config.toml
d_model = 192
positions = "rope"
init = "uniform"
Each number is 128 + 24 x the weight over its row's rms, rounded and kept within 0 to 255. Layers, rows and columns count from 0. Numbers have three digits each. The size before them is the row's rms in percent of the matrix's.

# gate: layer 7 MLP gate, 384x192, rms 0.108, rows 176-193, columns 144-191
# up: layer 7 MLP up, 384x192, rms 0.112, rows 176-192, columns 144-191
# down: layer 7 MLP down (transposed), 384x192, rms 0.0743, rows 176-192, columns 144-191
gate176 113:104134139125135135085133119137125127141135087123100093105084102139085104114090113196104122127124103141136129114098109115125139103109117127156104
up176 109:146092157084122118103074099166163175126115126133119109121123132141115113117143105132128123111141126126170142117067152106098139139090129111162114
down176 103:145123134102113115126154136133142084145126180109119090105095090118117125135160122171109119153142123171141093149141121147154141127162124121193137
gate177 095:125082068111107110137081188137131129162104120094110141170117114089108114138136154140130115142119154152115149084119103150127132127132102125138146
up177 098:117130091125125120115102124163119084126119104116141110151077118110146131074125148151093111131084136129204148139084125145129137127124146156125134
down177 097:138155149140150120145149079118136153124158124165135134143082133125130136133101131162095160134113127078157143096165160137112102089174160113154122
gate178 094:119071084112116126121162123146137142137120140130102121143103125135123116158122141157120147084139071120137105127104144152126121102146155146135128
up178 094:098113142114147183121065083161077141109082105093148123102187118121161124135153139137127124152138117131166093107150106119108145110114127114150130
down178 098:121151141098085163109101123102145129159117154134161183145175118117129136159127115136100132135168124156160137106137148109051118137119104121147144
gate179 092:139069114166129085101115131130118114111117168149134127128111079089116104115125107129135143133101109143115119181155140133108128128096100114116099
up179 093:159188156148109109101105105155136163151114099136116119161090109129111119099129124146142107111140105112132113143147110105128152177132143137199157
down179 091:117118146122150136152132157131147175068118139083110143110151129088127167156116143107121167162059155091141122139123144104126111121106152111091106
gate180 105:121106090140142084105077114090126119168212151159120112149133149158126096101132125130141084128167168128105099096141102157154133153140120073170139
up180 100:084148106125180101118152138126112117133125170164084163126150164125124100133116147150128141169136094071128122163106128095156130144146111144140120
down180 101:112149107151103143138105108088100120153104108153093119167079127111125163124116125104100136121183126142166110143121136131129103160132114098124098
gate181 095:151111118104127138126131134135074158146160107127103168115124140120104107162115148134179138156136154135173118158134060146104133150106098119116137
up181 099:158145136130148082120117142170120124098143142132110097095109122138146137154146144120135151139122141133152137170129099131134107114124116085129111
down181 098:170169159106110130138118121122138125099141119133111114112145146166184153112137109119100095149129131132148136143169096103119144106110129094130145
gate182 090:174166109136144098139116158128133138126130123096144108116132113130096164139146131082115092167145138137121096094117164127138126151132135120135154
up182 092:127144118112106104147050128106112129174163161127110129128099149109144110157162174133117135128151152145123126088111139125154134104144100133175146
down182 102:131133112159125141158152114124095141188100130099123112140120113094126115110108112114113120163128130053125089145155099115135094099124134121165134
gate183 095:167159154160082114143129149115137156138148109093125141136090123111098105132127150125093160092170151101129149165125091118101058143118146102128151
up183 097:152114100122149116162148141149124088104153121138112120135128147154124102144138118160168143138141098112135134181169146061120130122113074132110156
down183 096:122098127112147123143097111108153121095112125094131130156144146109166112157141115139142143106110083110158139135135096098089129155152091183110105
gate184 106:118146097141145124105118097150121149125156130121152129181147108172120160112107110146130124155123122150094137128115141180131130131119105112167095
up184 099:143156133130129115116124145142071140134149145125115119153103129116116118105139148071108141122151108118110110115122098116147141131140125171119120
down184 100:129140086142114177115104130120135142159132136145082091095151074132168124097104130125142127163139102124158154125148138102146115137067128124151104
gate185 102:112105095148138149172154138120148150146129115104082148067145112145125108146088092120134117122141119072094147111124149122076123129139116099136132
up185 100:103155121118066097084153123162147099115127156130124162144074164152172122164131132137131138134108146174133138143124126133142095116150124124122173
down185 108:173112128155122128108115095082091113057152113145100114142146137068135145123145143135137114130118174116116146140164091129134104111094132134121102
gate186 099:107158136198092152154124170131152112105121110116135145155107129143095144159129137134185110113138077109096127119091138098115087142100152146136135
up186 102:160113125113117127133118100138151129123124166120142121126125164142123088134176135148173154180111127123138117159174129127146137125161131126109127
down186 102:148124117142090140139113126164128173125142121127112138108123094192118113127123088130095097163154114102119134125142096136139109110141117160097121
gate187 097:116120179101163148150115156139128118156151145124122076169124116093154104149164175138103141129120120107139082120117142112112099143146135103105150
up187 097:141131114139120140084099147105145138131058136098139132111082155115126112149139130098133151145132120061109129172132142135096123154093159192124158
down187 098:117106112073140166104149138137152146139103130121110154150149097116175105108137133139114117161165129104135133120156122109156140128139115110098101
gate188 108:105143142116130180116109128100135118170141167131158138151127123155124141133107119083189136142133143169126126124113152121135119143139134148107123
up188 108:126147089098117096119138102159117160149144141156171125129146121150145109095121152176108096145109150143139171113124129145147155110139179173148158
down188 106:160119135120118101124114102157128094203116163176172129114093152124125089105140148146100114137108169149122110148128101117166171161146137121151128
gate189 102:089116146098117147132132109116143144143128146102069113120147078112144115115071101115129106138153186106121118123115131118163119123093130096111099
up189 099:134107118129119122112139162151158138133105125122130110141128114119090112105102130143139153122142101084147112163110120143132148098125107091183119
down189 098:178138136184138125167098157141141105129163130112079102135164112118121122141116155117157189110113104106088166106156126121139139119088131123128142
gate190 095:126116127128110160113127130152130113153150150162119114143146106137086127109129153134084125146136125102103105143107117152149127120097144075094126
up190 095:138150120101116142127118117129110130156148101096129108090142141152110145156128117123149101168087100158114138157132146104118154135128107166155123
down190 094:109096135116127163137156161138148101121127117099112172133099084121154111149096123143110123130111135115126116147109175103151124131120069101184096
gate191 099:138098095131100135114104154118115114188141130156109105134090185098154156148144174100161134106080125121151171107100162121139108149130143131151147
up191 095:138104173149140130164131132104095137191118154157098144139119178126121121121118157173068131145138122121143145112129108112144153143152147139153134
down191 101:137097139131163131100168125090145139063152122131111143149105129140153124155092134136142117116134118112152120130143114122111110144168121092124100
gate192 097:088169136082145130116143082140117152132115115079108098124115103129153175123103161175125114098135052126114098114122088127121108130113135103151132
up192 103:108121082153117128132099139120094141157149107119099088158124091143158096138093139110129128112112111180132140144133097108100129121150058137145173
down192 104:119135143117141114107172101116110129156118126097127078106117149109160137111161077167148119111143138102102108142104113118132178132138091141180130
gate193 100:150093113134137159130140136094126115131133169148105131137116133095125118127080170135132157124180106110155109111176116123099114129124096159119128